config = dict(
    n_layer=10,
    n_head=8,
    n_kv_head=8,
    d_mlp=1280,
    vocab_size=8192,
    qk_norm=False,
    init_std_qkv=0.0245,
    init_std_up=0.0245,
    optimizer='muon_variant',
    lr=0.00868,
    beta1=0.93,
    lr_head=0.00855,
    grad_clip=1.0,
    schedule='cos',
    dataset='wikipedia_en',
)
Each number is 500 + 25 x the weight over the matrix's rms, rounded and kept within 0 to 999. Layers, rows and columns count from 0. Numbers have three digits each.

# k: layer 4 attention key, 512x320, rms 0.0807, rows 488-511, columns 0-159
# q: layer 4 attention query, 512x320, rms 0.0808, rows 489-511, columns 0-159
# v: layer 4 attention value, 512x320, rms 0.0855, rows 448-466, columns 0-159
# o: layer 4 attention output (transposed), 512x320, rms 0.0423, rows 448-466, columns 0-159
k488:503506518479465477481519470454518454494497500519534510484532511453506535458495524511505508530462456482484505519509491513484474505505470453543500494511549530524522507482501523481541474516491480497506480541492520479489521505540480506486474549503534557531485435534476480494462497525525474472525527510525493457484489543489498473468482523504511548484498533550509534498525482488509497559474503507555482517498520500473536488495494512544506468511458510491517477524501504512526478477488545
q489:492505505521538521477564477503563511526458513482547478493479494517446500465489510529482523539439488528492496490518490488501484476474509495531457540509503538503499474506456487466476505478562471486459532475503511491507482522532505532505446484494463509513533528486472511518509495516496489505479491505499520526527508537504452465498458498471493500522511480550494481471468520456517503524480502504493517534515478510470469463434532497481470484486500511532493498490554514516521512461527515
k489:530550505485488502494509465504527508512464523483520490525500508497499523491494517492475494501451450526460528492491534454516515504488547510512487488506497523523512499514495483512500548486510456471517519508526519477544529523525472500439457513515509464538535520537481466489545501470492481527525531466532504446538501498498484479523510516451489525533481510490497508528478528512477540523477496466485491486493545514494477462494458546472485460454479456472510465465520533522498520458528502
q490:512490460544500489528512524510493510460517508539454513466486474513509499509511541539511486475500490492430505494490501503454511523556570450520503496489455496499521467470510480522486534525483490495537492505534531499480519496499499492471489475473512516510512484485496458499490506488527498515475502518485488521485500502536515491500533463504549489520538494470529508485472467521544526491490547458484501492492568495533527507533480493543487485549505517456480489556527474503501469503495505
k490:494475547488510488507513496524513480543520536491486521465498489541505513482494462519524527513514474557486496492490513518449506478486486544523476482500535514521459527474504520462514463517466504482496488506499526517476540499519462528489481466513511524495531481510535521510478484503464529486467500488470513470448565484478537457506492492482489492513555519488497491565545501529483456488551524489505550487534522523540500481533502490495488498536494498467496473488525509498515481535477499
q491:461496502469440493495510521502492521495481500537545503500516512503520491505498456513489462525517512500525498525478460523503476500519493506492510494494535560516509522508491516511475496457492481496520481524486508497471511530458456484464469515528543553480448516536469491516458517503513504522505469489459514488463486501513508475533492511529529476471507557502495498509470517493519472511508443517536504515487459491490517477501464543515511499531520514502483533516496496520467504466494484
k491:473508505508487508476495519512434476490513465522521505559497488492467538541475499477471436455475476477470522545508510494510516513510502491477524491518473527551473497476514473515427508510485464508485504507497484535485503496461445449456474503521488572513475504530484498485486513512481504498495494538497549496465562503487515493510502549520504528510483515452499483558528522483533494520512488521464516474469491532505503524508501513512496503534542471495481555517528493482486475498536477
q492:495473492496471492477487479502480457535499514504487527488500528509544492526511520468500485549471460458472527497459501477500469512472478498515481515484511515548509497475489464549495489515476496471563520509501526494488477517501481461519527525501507495488450505503498493519481506526515466516465579562565455539502450536495506513502494499532524531493465549508499500462481547511486556472512542512487483452520525453519509525458497541470496490486528533504498453493501514513493502498498498
k492:465511528478457508545488485526516477493474508489540541516496506515478515502481499476503507492507547469508525454502502480475490528498468493499501503525514543448525483498451510497512498495526475502466518517479494497530485487493474455440459460494474510513496442500483505518489507555490504532469542538550540505483483512522476476507518514507527488492503519520504498486538545496505528453499495458514481465510516446546518485486538508536511500488556521520484542522517490548537476481517444
q493:543457490496517507533520468488498504495478491464527521486504556524486527511500518509535536527485511500495470508485515547505504484518474524456517503487494501480515518483503514514503456495485467496554490469484480491502504520551515519504487497516522543505471488475523532525525514513506484502483532462491478427546482499526540498476439486532498505489495462544493467515469527467490482522520516524512488545532504496555538491500477477502475447476504498473515500496494477490564503504455529
k493:482468528534501444478564480514523474589485543497491519485464503489508474471457512471508558520495508502464517528486541519529488527542535481481498526463525501462508562488516496487461492493499473478504519478473534474527528536519564521505442504506555476512466546515514497505502479492503493497522505498512484491497537532497519505515450520485471481436515490523501544513451565518531511523490470495494487509518521451505518480490507526503489461503456515526456463496496490449508512502512565
q494:504478529463535484486479506526493495499523478458506467542517510487506492536525529543540468503495506518517509481510511496515523509485505530517465459482485509507529501534507512498474501496505512505486535533524514432521481503467499531493511483527496493483499475492492532515527500472498511512502552539487474515502480454496503527487504533426503489506478504511509514512509475477513446479514549514509581504509471492487524521513492532489474461474546508512456502456494504507486484528522482
k494:491483501504485446484495501550517484510460472497496504512481485494510518500530472524494516533515563520469484555537479485517487493512486555477445516490539471503492493535518498472476491551481510534514486474493452491496523503477489456489551475513512524491471497523504495516511496462494488547528501510484476491488466489493511483477530527466505496526469498483501540520480457492499465503463529513534509481538466508456522514464507511464465506419507494491527512537500493505527465470507478
q495:472493484495491499502483495551486505483495482506484482508449525504479494483509485520503491516522524514495508524427482522542478498519540483436509463457479516522507493490512477501567523460486505516544506499540521494515500502514497510538548467490516493486496479509491481463472527481474518519500550495460523499539485520492505534474483524568481511467500537529495503474514526517485509478475458512496477474470531509492520469511499491532533513489496521509509483493515458491506500482491530
k495:480454497487508495511478518468439457484533544523479513501488484525513503490493471505428489547529488522480467493477481501500520529549514439468495483460497528520486494543496545506515513487512525536471488460452510548466502519531507415535507517516467532483486500503529504501476517475530517517481435488532516477523492475495488508454495512502512462511523507512510486505502539553466507464548494512478500506507529531511519528513515491524498486498521533497493493488526503471509535492484541
q496:493518539458496559554496545501451551525524475483495512493504499500487480499513497448483491501501513483464498528535487547460535524538467503527492485472472468544497536479489491502531517506507508548474450500492509495527487524514543525496512479495431443506480508449487505498539486448543471529511499530488503491519485468551521482479489510516452531510504460511523511459469534507489503441478492488481521533507525498457532498472456505484547512499514518533501477446473503463483496491486498
k496:512496508520500502515463526533489476497552512492524539501509492501497525501551525465536518517495490494483536515498527463474503550474481499476484521467548499541481498529500479496495502494469476497478484529548507443461482470534499480514494531526453512503490483526467495464536511475497502484497512558484510497460501456484464488457537512501506477490428508482490543478507479463489498536515536479500534504497553475491489548442470509529515492567473471514465488503469491463498532494513587
q497:539499493496488495481474461510499457536480527517498499498490494484494548491484442524473516455503498502509541474482517544460510472504510480542485502524502516505496504536492485498500518469453511529494511513490486515497503484430518506495527488467514507532449499518466505497493508473506516459554495471472474504516543507514507530454492491493504544462506480533470497522547486497505438531489459507485505477531536529519512544510448509499508477549476503517520485514540482512478431552488532
k497:442538514483540466508494474490480504466479488502450477515492484493499528526516516535514507455481495476512492468538482565498513487512519496497476483559499486486513517468465534504503501523502483502485511522524504509487457527426493481499529475479454519482465503540485502466470549480479462503489479488488503518522509540542507545481493514570501479470558484508514504472497501524555534499491503525475529502504519512481494495542480492536544549469488466529532513513524498476456491521509545
q498:491462518458490505533516469446474455469492536504469508498476494512500473510531493506453513496515499479487528489495473483535456502487535473457520512483519516470448455504482524462500490525499447505513486467485491500463496446519471488523530526483504492481478442529528493503479467537510515502527516465536490501501483451484464496539522494531507476495534528510495534520506508523499526526450494483559527539550511457519514512532512532522513498516509572494472554505488513506560532486545507
k498:527497501488514556494479458479429507541511475506510507494519490525501513539484469538448491456477515514484519501498507512480465493556509518472510523500471443522515547488526526476482499486435492534495467460502492503522512496482510475519452544514450498491486513481516499491486509537512464503482551527506498506513533545475467533469497501489511510509523499513468509533491511469516495519509508457486493468537458516502516507504523490488525531505514542517489520551490502479511453483475519
q499:499538550514491505487524465511503481452492494483475519493469524515584491489514485517487510539481484495512492491490492474455524507502514518504476509517483477488508519508504525557523549541550476516463462493484496536517527501531498512494553473515503528498492488486498490504482511490513521492473455514477465498485485479533512521507500517547519498499459515480555508473533494491470516459511500502492530524470504561483475455505494485501531526496495479445515476522500495498507538537464500
k499:514492528472524548506510480501537479483493485471486492488524504513522461473522464499504464494458524483520487510461512484484522481488502514522492498505458502504482507495491498565507526516488497537501514510535484500485507506516519510521531459481519503525500503439476502454475531506513475530486486512478510543506494459480492499490479518528451520515494524483510519513488523479480482527528527460492530494457495550505511470488519507403516502496490472523523506498488506476501521515511502
q500:536480519483486520528537542494509561508491486463508508481493509587476487473495533509525482498504513500493522458519463542501529499493482492498524480468524498492533497484509483509475523478527500544511496474482469487530482519514492494479519466486488506533517523509508547504500453494494539501523520511491479486508448527508482493532470481474474490503479516503468496442505501459464516520511469436491507491506476521513489504540506490484539480483490534461475470476535483485490509495513502
k500:496467507502536493462469500518486482507499523473539489493481460555495479478478522492500478540523468478503452472439504477486520489558513466506553487486499463505521538509465513506449473518507502517502519460497482488553502499481483544487485500474504529553451503464507472485461478492475472512491477502521452484482515483508504536520509549494492502527524528525521521454452481507487512522520476498528511486493524557453532500523513521497490492531519456523491517504474493493510519525521531
q501:500515486498491470499474494536512475540523484529491514485470490519474498554504516497501513499507498471535515481525482478506445529500512540525480503521516541502458495463479522490470495513471506503508541475499447502531511522519492522489494499507489496515571516496500461473533504460546500485478545512514534488486518524485475512494498519495524468551520490476551510483528529451447470556433507475496476497509474460518472494474502512487512470499464499507495551506525489484477505484548530
k501:520480488464511454482513520536502491520492476552498487494496491506516496503530487495502494499504506532483505513511535553515507514548538493523529465506483540481520464487485499462532463486497522506463481509477461471524520516550501460482472498521495543482527475485490471505499485473504506514436499504522501515523480478509482490474487535502510517530520501482525503483536499529461476569476480479521519473491448534518502503494575509495487524518463499489476508495529483513496545531521476
q502:518517520515525511508535482577479437487557495455453494524540530485506461486492503570514469517493465528463452518507490522475457513501522506510503494455476491478510478549456482503490460475507522522474455488525493541547553524553522464545494475535492466494491457502508458507534486494526480471538466495500495568486509506542496477504470470480489481498495492496485493448503511486491498497529509499490510498514499520498506528478451482495454491518531494518513463527481480510486471483524470
k502:537497501496454500486473504577537499493524491495500551525549517483490497458549502503460469446477537517465461551532488468498485495467492464489499472482484506489479492468505471500494543505526484518579471500543498514498546544499551460541508506482496512548504484502548459478494501512522471495526443460448508465495482511539486485468473489501460466476500512512487528522524511484499511487540506491501515540507468490519494520501484497564458494512515463480520478493474510512477536486481537
q503:469511499507496497500453514490544520493521511509499522493562520499541506517517492474512528510550501525510490556514478529514496496462528496472486483477465478481529550560500501500481472542477484518475515531491467511495491513483559496496486545504487588510493508483525510543510488523447548487505477455477492483495521521506498440508520519533525453531499521485483482491498528504463568473479481482464526432493466462461473484526548468486539512488492514531488465487481497459517516489483538
k503:528485511487550544547551460513499486464491530480467475506484525463490484491520493451512480526481520492482486507476516528552510497496482471535463519542524499522528504477526501522512446465465501471470482500505487493479508474516498492494478534507534493523486508522490504497524522506460518521498459511530481522480522499466495474541493476487470491513497536513524500523515520491469509542537446522512498437520461474501526508506512466511514466535468517516502438537545478496478501500498512
q504:498517514464478491532494463472454502496499507491502494532555481562537485549518471505516515487480521492495475536501486476507482516499513491453503526508471517506480527440508498458515508533492497496509455482515512508494498517511489505480534522528506540527488496529482556446514518496478504518549506508477514465517486487507481465485461490532563525491490522493517514504499476526512471492499478517488502444518529498501560497507500494500487488519479508497525533453486502496517438501510472
k504:494472477524486529501502507533480517479487499505507522503429491546490533556503475490495457537514526522565533499462494460450478515442456547481481510519506531515487549509487498521478559478494458509513486519517481524483487513514489491511488545513484510508496496516435540495517496444482531527495538485470483527513517524504544459499460461495539520493511515487500453546465465527493482493497521469450518471515496511538542511456493512482494554523589516532501523466506440532542499490541510
q505:502477497517505489504459451504515435503517487474503497508514508473500501493484507500506510455503481484516530518452480483488478466483487481434518491521518519550500498511517503479454504518499520505523509521522483524486452535497486443543546495511516508502510516499512513444497510523483511511507489489466474478533493478532489518490491492510492461494506475503545511513509541487505485442486503496520503511494515535556492527523470516482509487478496548506525486538479500515474550506497540
k505:488511478490484476513489520477497456484500506512498477503537535469509503500518511489521507519542506466551503481470476510517501502514514474508506457557473493499515524514524453483433526490465524526540503508516500519493469512496535484472536490505493506483524512558522549478498547519490502478493472513476511512497486489513561545480473475506534475465501514507477538483515525492508507483489551513488510474484492508503482510533504540421488518488545534496493476467539498510490506506499470
q506:529485464523518527475498502491474496495522506480473466524491472477471486486520558487550517444472468500470512490492503465484495471489489526522535465501500518468483481515509515423495501510520526489503490500487499483519490449505493555464551551485496518495493551512527512515541474554520502505455498488496524515515479516523500504528525481468524508488496457521464519522500539502441454477474485473482491498522519503490509519503501451495528478513519522502490555547513491526504501456503497
k506:523462497522526520474495492509497501494457446491487502476471533474501457548490513521503488477544472501477484486464461518501512498444465552535515467492490504453509534535516470516503491534509470517538460493562498477506528502522533480463501508523556500484514556512489522552510498533495505533480452486473470523521470505499496474487556528494537504486488530492488505524500508533510525498504557474516443478555476519497533551511498537514451449481518487481490491503483524552470531483476503
q507:541510509498539552495465471518504497533464527501527510509495498455497500467442521496497491487512476508536519538505463475450468499503454460522547527508500489531448498518497450502531467475519485493506435505503552498522507479470524519480514447489550469537506537494502471484562535506480503486508482447482516530467544498478521542513465512499523482529450457508544484526502521474508532503511505510516464568502517533511511513499501476495477493524510469482520548522492548469494467485444450
k507:497546512534541519476530506473516514499500501503497484447513483504491489480494521468469488478502499495544476459526478484486458521472479440478535499518466513551451540447487481471535496549536481425519490545506503485480473459489519535469510466524476464487508510480499495478504474478530494523508500468491520491470519474539497464494502505560540464507464465533506538538531539526486503502533516532463501537478529519494496488477477501510515515495487495483468486522503492507513507480498491
q508:537511519535486471492517514516496506471486541493502455518515510505499512503517515478456553527522503547512513503497510476469517488500533491490493533466476487519516500505451499462476514527557547466489448492480464453496495492510457493474470509530500480500496487517506527468520505540531534508501498523502542496465477537477493491507500538509532504505505529491495493496556422511540525511566510487501511467501521525494465485509473522471491514512512501534518556517494435501508505520509492
k508:545503504469510482479525500490476533498461476493480455499500522517513515498518475509454477512480492527532496481465509481512501504486509512509499526481523534427511493549492492554501510530498537522508517504488456481503479551509463514526512522468550585498487498502529492513521480502526504482467538505482466524512547476467477524541446528471502569519500535467467461566513471506527461489472485500465490497510494508510520521477456506480496478513514514519503520514512509533534482531522503
q509:512521491500510490525446492496489535534474497484481473465526459479527498535475499461484467524475480464493501503515506476491505516503531501497477545474529523503531538496481505553530496481469475508535504527458466510519454507535479476511448554483480515494458475529470523485539477465488489481500531526489539465543531485497499491516485555493487523473557496491442490488521528484535499485513466506487500456518491508507498510542463506498475547504503462512535491475499553540511523526521479
k509:507532527516534511517498508490521546519490475442512465489502526455478533561543494506527489498479465471508417493463492513539494551534547537547493529472503518480478496529496519487508495544484498513471453525494449504513450454487482496544470466495501478480477502499480485534502479485511543482502508512522536512527514480455507500508515532477500556513502526503497501509500486489455488517453466505502456490506549470492494534497453509453465495509493475514471480477515512498484513508487492
q510:510468488491493481486506548481442540481482492507519550515474481494476494492482474541485518531511500545483502481511493506503482510487487524464499518514482503535485459589495489482546483502519484530499539485482541496508466495507523498443506438480505510504511483497497506535487513478512506500490464488529449475515452529521506541491520470487515494541464473480510513508485476462496492517506504488487491492509513511490498450471504488469521471442502505534492475475495460496495491470509503
k510:479480523494487516488513502510529506469529466519507507453505436485476473528515476488539526497480508524465526529501511467467493487545471534472548483485525472467530523549534517468533497501475528508522493475487548481538513546544562523481502508511530462469548492509527521500481502525508455493502480450518448509488482456540465517495513476544462488533522462507505519520471498488539502512505492526522446502518514475517506456489521520481448478502483487499474476497461479531522506499496485
q511:484494508481488548470511476504487500444510524471524506510537451457496504490539500503509563525513508500461485527492462495486511512534504472467447504476475507480551501493492510488439484527498508547502573480506508500490494502492496481531506440481552502530526507496507552526519504529489543535495464523534523486463505536503507538493557498485502517479515475516487469480512502498488496527519491498514528524528503449526502453532456444493460530507534518488507475494470465462535490512490507
k511:506494502491476549513537488472484525519530529485493478521497449520492525470504508487528523496492492494472492496464475499509512497484530502517492441528479469514481539520515460481485506517508534551531515528484527536530481524532483505502534541480532523509528526475536551503528491512477460492485464484499484498493510495514458473481529478469447495483455519531477496511485508483513461488495531494539473487497535447468535547510462488531483531527492549494499493475490514492527494459489515
v448:507547494500463498550500493504499489505544512497529532505501512508490502496508496537486494447503473547546512494521508498477480533525475426460489466516485514512490493479516485500506536464492475481457553517528512466484504516468480494508501500513490523515490474474499474523491493501494483518496515521487486500486472517573523496515534504503495500481507511499497487485519505523482500488497501474503526523519491545503503488489517524477513460480463519519515492515507544520503487494429477
o448:511454545514505526463486505514484488495500482501495525492500505525492511500508491495490498536474500507488481474471492518478504488483482521500497507483519532496530519503476525497486457494520516506512504566477501509529498519510514496510482510477502502495504523505486511496484499526528500493545525489531480500506499532484517493493476489470523501474497506518504503463474493465525518507507511523504494501476500507494502463527490477509498514506536503515524530489496496476497512513518492
v449:474514499519504491469510536500484485470511491500520506503555500510502503475513471493532490506486539509477515498509475511508512493513498516466486457478516486505484518520519553466459530482440487494517511459492527483478513433479515527479507481491524486496515504521528523480517473506530517473483494525526480516465459503509491480466510534469513564464471519514502479496493450468506493500490450526463520515480492505492510504547500461482513490492527500483529477509489509474525478483474478
o449:539516471519493555488496520528473554518492497473462505489495519498496511553490532472466523495495488492507490495484495460507518495484489490488512540509476501484500478499466473530543519502519514502477508493501476517534495522521499511502506507505476507498499514479467490510487491494454503472465512485470495477525496468530477534507544496556488484495515501500499478479530501479477515499498505501520482532535478501487509487471501531436482547489457477529486500517498515505488493500502510
v450:448491478482505490486487476450508500490447507518495491569474498523481500517533505483513485503502466535529517537485522496518508503468510492501491491503492530532514494486498519534511475497483507502470488521487507516515507548486456543503501522511503483476500457544508487499531486478485482534513496496451547507496503494501509537494507497513526541480511503482535521454525495488494533500492480494467517522520469537513488501521508500468509516525505506493565494534468519507494436503532479
o450:512479522499534523486491507540516524493526492483505493489503487484511512501508492520477542497511487494464477471526497514497512499494466501529512494491549497486490485472500495451527478481537487517512519505466512498507509480505517488528488494504495500509503497474500534461476504505527501524486520503540496513493514485487484471485487506481502488505468493504501496537502493438531498536501502492497486489501503520465475481505499479504504501487467518488471481513512513499516509494512518
v451:501452462475510491486493459490495461494521550467489538524507516488474479510506482504489508465484515506464526502519521480494516478516545497467514488540530519471499510485486502513496555485499503470483512471507458483522513506515439510463509494516514479500507463507500488512524477480495521498506500527475524497486491509465527530502546484505500483492502525502460490528486524494508497504505477490489496507514506482446504510540493515516486515497497488460498493519518531509498487538506524
o451:508512498518494517530537511502527529507456461482494459479511504457505499484475539478539503494523490486512505504481503527505503515445481492484488462499498460503507506538512529514500476489525516526516498499492517532520523501509532484522499506484488501478498517492487486521505487527496500492494506471524513509498497486514474496489505538484510505487531475536485540487481493486481548497486502512536497494516490539507517517484494467469508506488476517522504490490474467489496490487491481
v452:495484492501530476512491474515481538479477497513508506493488480519520457516470482531504477477511540498502472502523503519539514519491507529499521513526503512483460535510505509538486533464541528516488543496510530515448450526501506512469511488488484506521460492487521481521503487516489511454489485507442477520502496465496526527479466519514500488530477486485490477460494517521462482526509528516499519511525496496484502471535530478454488476495496469527486541521521512530479456492474477
o452:487514557526494486481525520468546496494486520470465510539505501482474525529490479480519510500525471479528530471500481496490518518519515490478469504524488476500531512513494514476514457514487497482520489511489474496510514501496510483481482491498499493452502481530485534529513486492524501519518519461540514437503491524495487483472524459506502532513489517494493530488514503493517525484511475479510486498496525531487512510500485533475484523484498515496474491472495489485500543474538511
v453:495472479504499482526505521519442454483499529518491490516508512491483485481478487534457506505496462475520485497501508510523512495495531473536490509488494494473501483526498514476494517503489470490520520528521499475482439475476500502516507515504479495507533546525464502525510441517489487543489491511544497504513512481505532473480506450485502522485518472523550495484550483482509488486500465520502492498523505491529484496477525510509497533480502515513499488497512507535530473544476501
o453:512503479502536476480459479494495530506514499513498502465506483469489499474539504489498465492504532503488504503485517487472494479510476513499512502498519503502498504495496478526505495464535540510514471495481481534519502513521490512498496484502505492494470482504521492490480542513521494462476495485488513504460481513506494506535509512534506531496483510507502492508489521535484519491517504490506486509527524501493523537516472504493515481524499488537519521506491512466451477471537477
v454:501482482502444555481554489512504451531462496521545518465481482511450513478540528516469516491480505477498505536486491485517473469533464485502485446475510526510535520504480457510506503532485516473538486434494534545507504509493497526499504512526488494483507470529525485493452492501509510475527475454472488517447485479457538530531515501504510526487536500514492512561489490493513461539492467458518502488521498483521479500479514499552487489481473499528518561478517503458521508515484505
o454:489511521497528530522471493502534519491545495486468490498507515504520488532491504478555464520506494492509501464510525518494499528484526518515510488515507508541489473532511530506509501474505469515488486501494503453532543478485500488484496482499484480506489513451506498509555513500479461491504519528518499493522509483517496496515502510519503522511467502487498494502500508504480502496507549521515473538519482481486497497500492471477495492498521518489502505504486510504487470460501504
v455:516503475506532533485514499475542534491531542491530503504514504523506513528513477527516483490468484503465488512485445473513529498559492479511516549527490477501482484479495513467468512484514476485497449508489520510509469477493537502477493497461516538523476446499517515505486455502472475512475514510511459493490500487471472517502477480479492477473457532477477485507509476537508517507476469519497481542497519545528513490519532516514461508505493496503528544495528487482514492503517499
o455:500483479530486450485496513509479526511489517517491518515458484533499501486487486458508507512486514463535547476473507519482504491461484496517515489487516518501519528496507505467487471496500512484512524511511468490505511519486483492507466476484509492470504543466531478488508486490477503498489528478488482503490479507512533495458520532542498507522509513520525518492505493457432470487485483497481509503497502543461495536509485502498517503518507476480478484535456515537508520472481498
v456:469504474504486508478513477524553532530522517503507496460498486489518515482497504547466490498515510472532514494506479497500520483509481486462486510481454481539514557514455491467464476517485531472502527534501496531494498521521543506460509457543502535497490521506515513541474470494500440508485532510488512494507498491511445510496523537524547491493462493491480486497518493531545519503462509535496514517487522496511502459501476490483467525492514506484486497503523534518477465569534479
o456:510533498498499480486526501485505480486514497504520530528502510521504512520527488497531510444480508478471494507472486494524494532508483516519495471493502485472501462500536472518494506510554491509524480488504505487493517497494494481504471518459465474513467474539537524498514481519508524492519493520496480533520505516462500506481478493508499479486497517535489528502501494477504502508475495485524488490502496462536529550515497497533519474527469511496457475508485469489492480480503538
v457:476469490497477484514482502534491455509476538515496487512507478503468528462504475499505504495517536505536536500499490459505564500471465501523506529519527542446492505509531502516481474480522552478500490473506518487509483483505458506484506471525474524480455449511514455466517487509527477479493509501556449492461493502520494487495529528506513455490500506464512557467559561514503479512508513543486538481539482534504500497503509493510504513499543500470492480488506487513498480518482488
o457:514514531512535507529542475503504528454512479506526434489497521486522499508513489514488478462515495526512487486527503526522485483512517485472488503524496462522493490488431508500522508508485451492486492481474489506489507528495506527482492500455511483507528543502512496527512508550502504512512512462514556499526511482477492513510486509498500546516504488528496486524474515514482519501503494479534478478466533511524510490537508504499509498505453485507510525506514501478490533450498442
v458:522492545453537488503512529466458508486514487521474488477559523463519521512500506496513454473467468506511495514476551444478484535513494495448529501492509485484492491516495520504487532513529489500506552503492520484464483521533519483531493503491476526477516525471506491541479473495509551514480471482475497525489508492502528483485511484515525519516482452472498488524490478510499470519509506498496504520464520455505528467469497504493525447462545515506499526519481523494509492482524506
o458:495477495506478480533542483500517489486500493528509544495468497505513481489483524473470523529542550511494509477484496519517514499506475510570490523523525521502512493499511499479469480470515524520526490511491489496536515513504508487520483519474513500498486511501502487499530498521480473511517491488523511487478489509488499491520537524517520489515526534518505507467495534538530527490500509506534479503492463460534503514493469512495499514526514504495519468488505518464481466467504483
v459:527484488447462514476508456506520527501520537530519503479499487474513541533491458507541476499532508497506545507491493458444530500483503511477544486460538476492483512498510556511507539511472460489489488484488462513528496516507472468495460519482517517518495526498500522476498504551544528474495522479523511497444505474498511492495521488490534505471470492484497450498494503510450502514497506541476461535550474489490493491487496489498491542515484505519526492477497504499509513520477530
o459:514533476508509481503532505492504502517506460462473491509525509532486504453473559478485546517481484520504498518529487522514496519522502495511473538499487482495523505547502492442482510478509511521505523501514502471459511512499521499508496498497500507508519479481515461517501472458472459487497490478537468479525482525520496502519507493521495486480513517511496545480511520482502523494490510480514502511479504503472488518540523497517488481480519504507488540528497489482505502463520501
v460:510486548492475537517504506513514533502473509475499536499484488490506509516519486564459505509493496489469508508492477502515503537483491468498510552513494516513511497502488527492502509516541477455499514574530522496490524486547532520501497513542468471508520548514506494496499497475488490486543470451471474506487511511530466536504496491488519478486483505536521502502483509525526535513502497485471512492497530524494473440523504505493481502498522455455513527481466498476485495526506501
o460:488512489470481523476494493532474455482511504526507490499509499519511506502511497491524471479500490501513488508496497492515504490486532522511483469530491512487520494494512492495506481483496519533475480476483519466502495497495469480494478530500513506490509481510510493491497474504462493514479505520496506486507501499449501483488505504526489506491500506487509505512502494506487488527499506516524488483506474495515499524514481483499476485505465547486489506517519479528524502455489529
v461:481457481412491508496491527505516438542486502541502490476520473514485525552433480501480492472499493538457468525520476501498494447511484488524478484530515562495533481491476507506510489537468489488512513519573544486489506465561496510500465449482536478457494525528511514495505485524494476481527456509485514550484500536501488519573506494470494499498504540509485487470520528525506500520468455492523481523496466527505537537549511476501500487529441450508463510485497522524519491510485537
o461:531516513502504518491505501515472554459567521481516508498496489477513499476527480500528551525487496469513523510492486502518523530475510487510517482501528468507493495495501549501501504498514510520503513486465452500533497488472491530483486495506456505516499482509498478500493504509510493485481550512512504493508523461506507498468459511503510516478486454534499442472515474480504485468501535504524530527530485486501493492494493547458499523492536528505559478519473485493476507509523484
v462:522519488511542509509513542506495519513500495469497534488495513510492506512493504496498521489500500462487483505512489478488490512492504522498510473488482482488471511533505514481493475499530487499545482496492466509515459459526499542527495495524505507471521484519459484499466518509474490516475488493492481498508532540538495492516516463527483498526492512463522509489503513521492501527513470523499562460481537468521535501531513487533519473510497495489530505507485487484486537534516530
o462:489478502486481498484508489480507523506530488544468467508510498485476497493493490517488511490520501530481505503512499517483508500496495509486461528519521543506490489476526494487497492486495510485476513499497535500509495540490506467508493507502513511547487526489516514504514493517496479525505472509476495501480467506504523523451478523499549528518527483474451506509518504534500464491502525468476498519537464519496488527483471484484486487527499473518520493477503532522479482506494493
v463:518520523481475492444493454494461491534496494485464517499530550438526472478536493507503498501496493509530471459492482516484459480499520515516511480497440515522507538534539549467486521504504486517484520512544451475468484523520513505531472493467489534514444501546467520491511524483467522524522495510537508469496529534523493490507504532517458495519483496461493509515489476514542502486533481478475539494491491479525489451547474494546491496473520501445509519475503502486485503531488519
o463:485490479480523495551495498480517498451523518512522516512525510515455527487478491514509508521503495494497512515520506498485512533504479519470465513501519480484504479485477477509519460489504498465498509503477519504535491478516494494522509531506486469512541525460521500484481500519523503493487507475480514506498459495519500478537481504483525482478516466512496512496493509516505485490510531511536505500534465505491529508472513457492529491541476510501510502509487507497525473496513494
v464:488499493505504504503495485550500494492518514507520509500509481527440502512510464557473507492506522500554500476503527508502488486491517506502491480501521514517496456513498500491487479498490470487516524490518494495477481488511491478510467486521456450489511539499485492496513496514519489496500518471495525467490500507499498527487492510529578540513523471499492534482502527465501490495550493515496499531502507539526484494489497453486511514474497488530520513490472510445488493499474475
o464:500503510503534501499485509475508488492504497498446525497478474453505525505502504490503481493531498483463494497486482510516477480498474498481490500504506491485546508527530481515460502526476505533486479518499502497520516497506526483536515500464498525508461527509498495520513491520518505489495490489512525490500484516488505464494515518504460476473511531516477454493485499501478531479515518483523517495494515501497508473535510486505488513528538518493524473527509491532484489467527505
v465:459499489502547483463463481481505479502514480479477494498483497525511503518512472514527494511500509487498518511480474535444535477494511500466521502467513500482483524507434516510498476499528507497521506516476523482487540477510511527491441526513514496450490483457502528536492488516527493532494518519525494488522478502487479523513492512513508493510476490559497440521487539511473526503498489485555521516502509486508486468509529487491442477547501512498532529496494518470515505469502484
o465:481521522532485517492510503521472510533492539491488503516490458521477486460484514500517511496496513529514494495509506494489480490496475493527524503526489481512509479500510494471503508499511506516465512500524476495496526502526510485525520488519492531538504537510512459490519483502526487488506462516495509540498505483520557467486477500474504487519500513482533502503522480475536489524464494494470499463469531525475505502478497506509534513495503504513476469499474421514485502549535505
v466:501490538492497526484500518500499491497508493509496526502506487526467508522530450484508523512503472523499477499563497528475514532480525505492489470533482510479482508527461450523543519505487465482548504467437547460461463512463477511496501516539519486507555494526484500526481527516541492512514500519440483500453472513491481521493478497491488529480463428531491486521510504520486482484521519490489505490501522465539515496508545452518489484508519471495529533498512475473474511498522530
o466:479511479482472489545507455477495493507488531500468486511522525472500513527482531498520480487502531490503542524474522463525495503500474487508498498483514530504529501523544500504472485524490501511502476492485497519492512459477522475504517526513514496504471503488502508504534498482478518499515484524509488474513517486509501485480517522490523471499553507476497498505521532538482498492499495475498522459520464514464498482528464502491515507521506497504487474481479471505494484501490488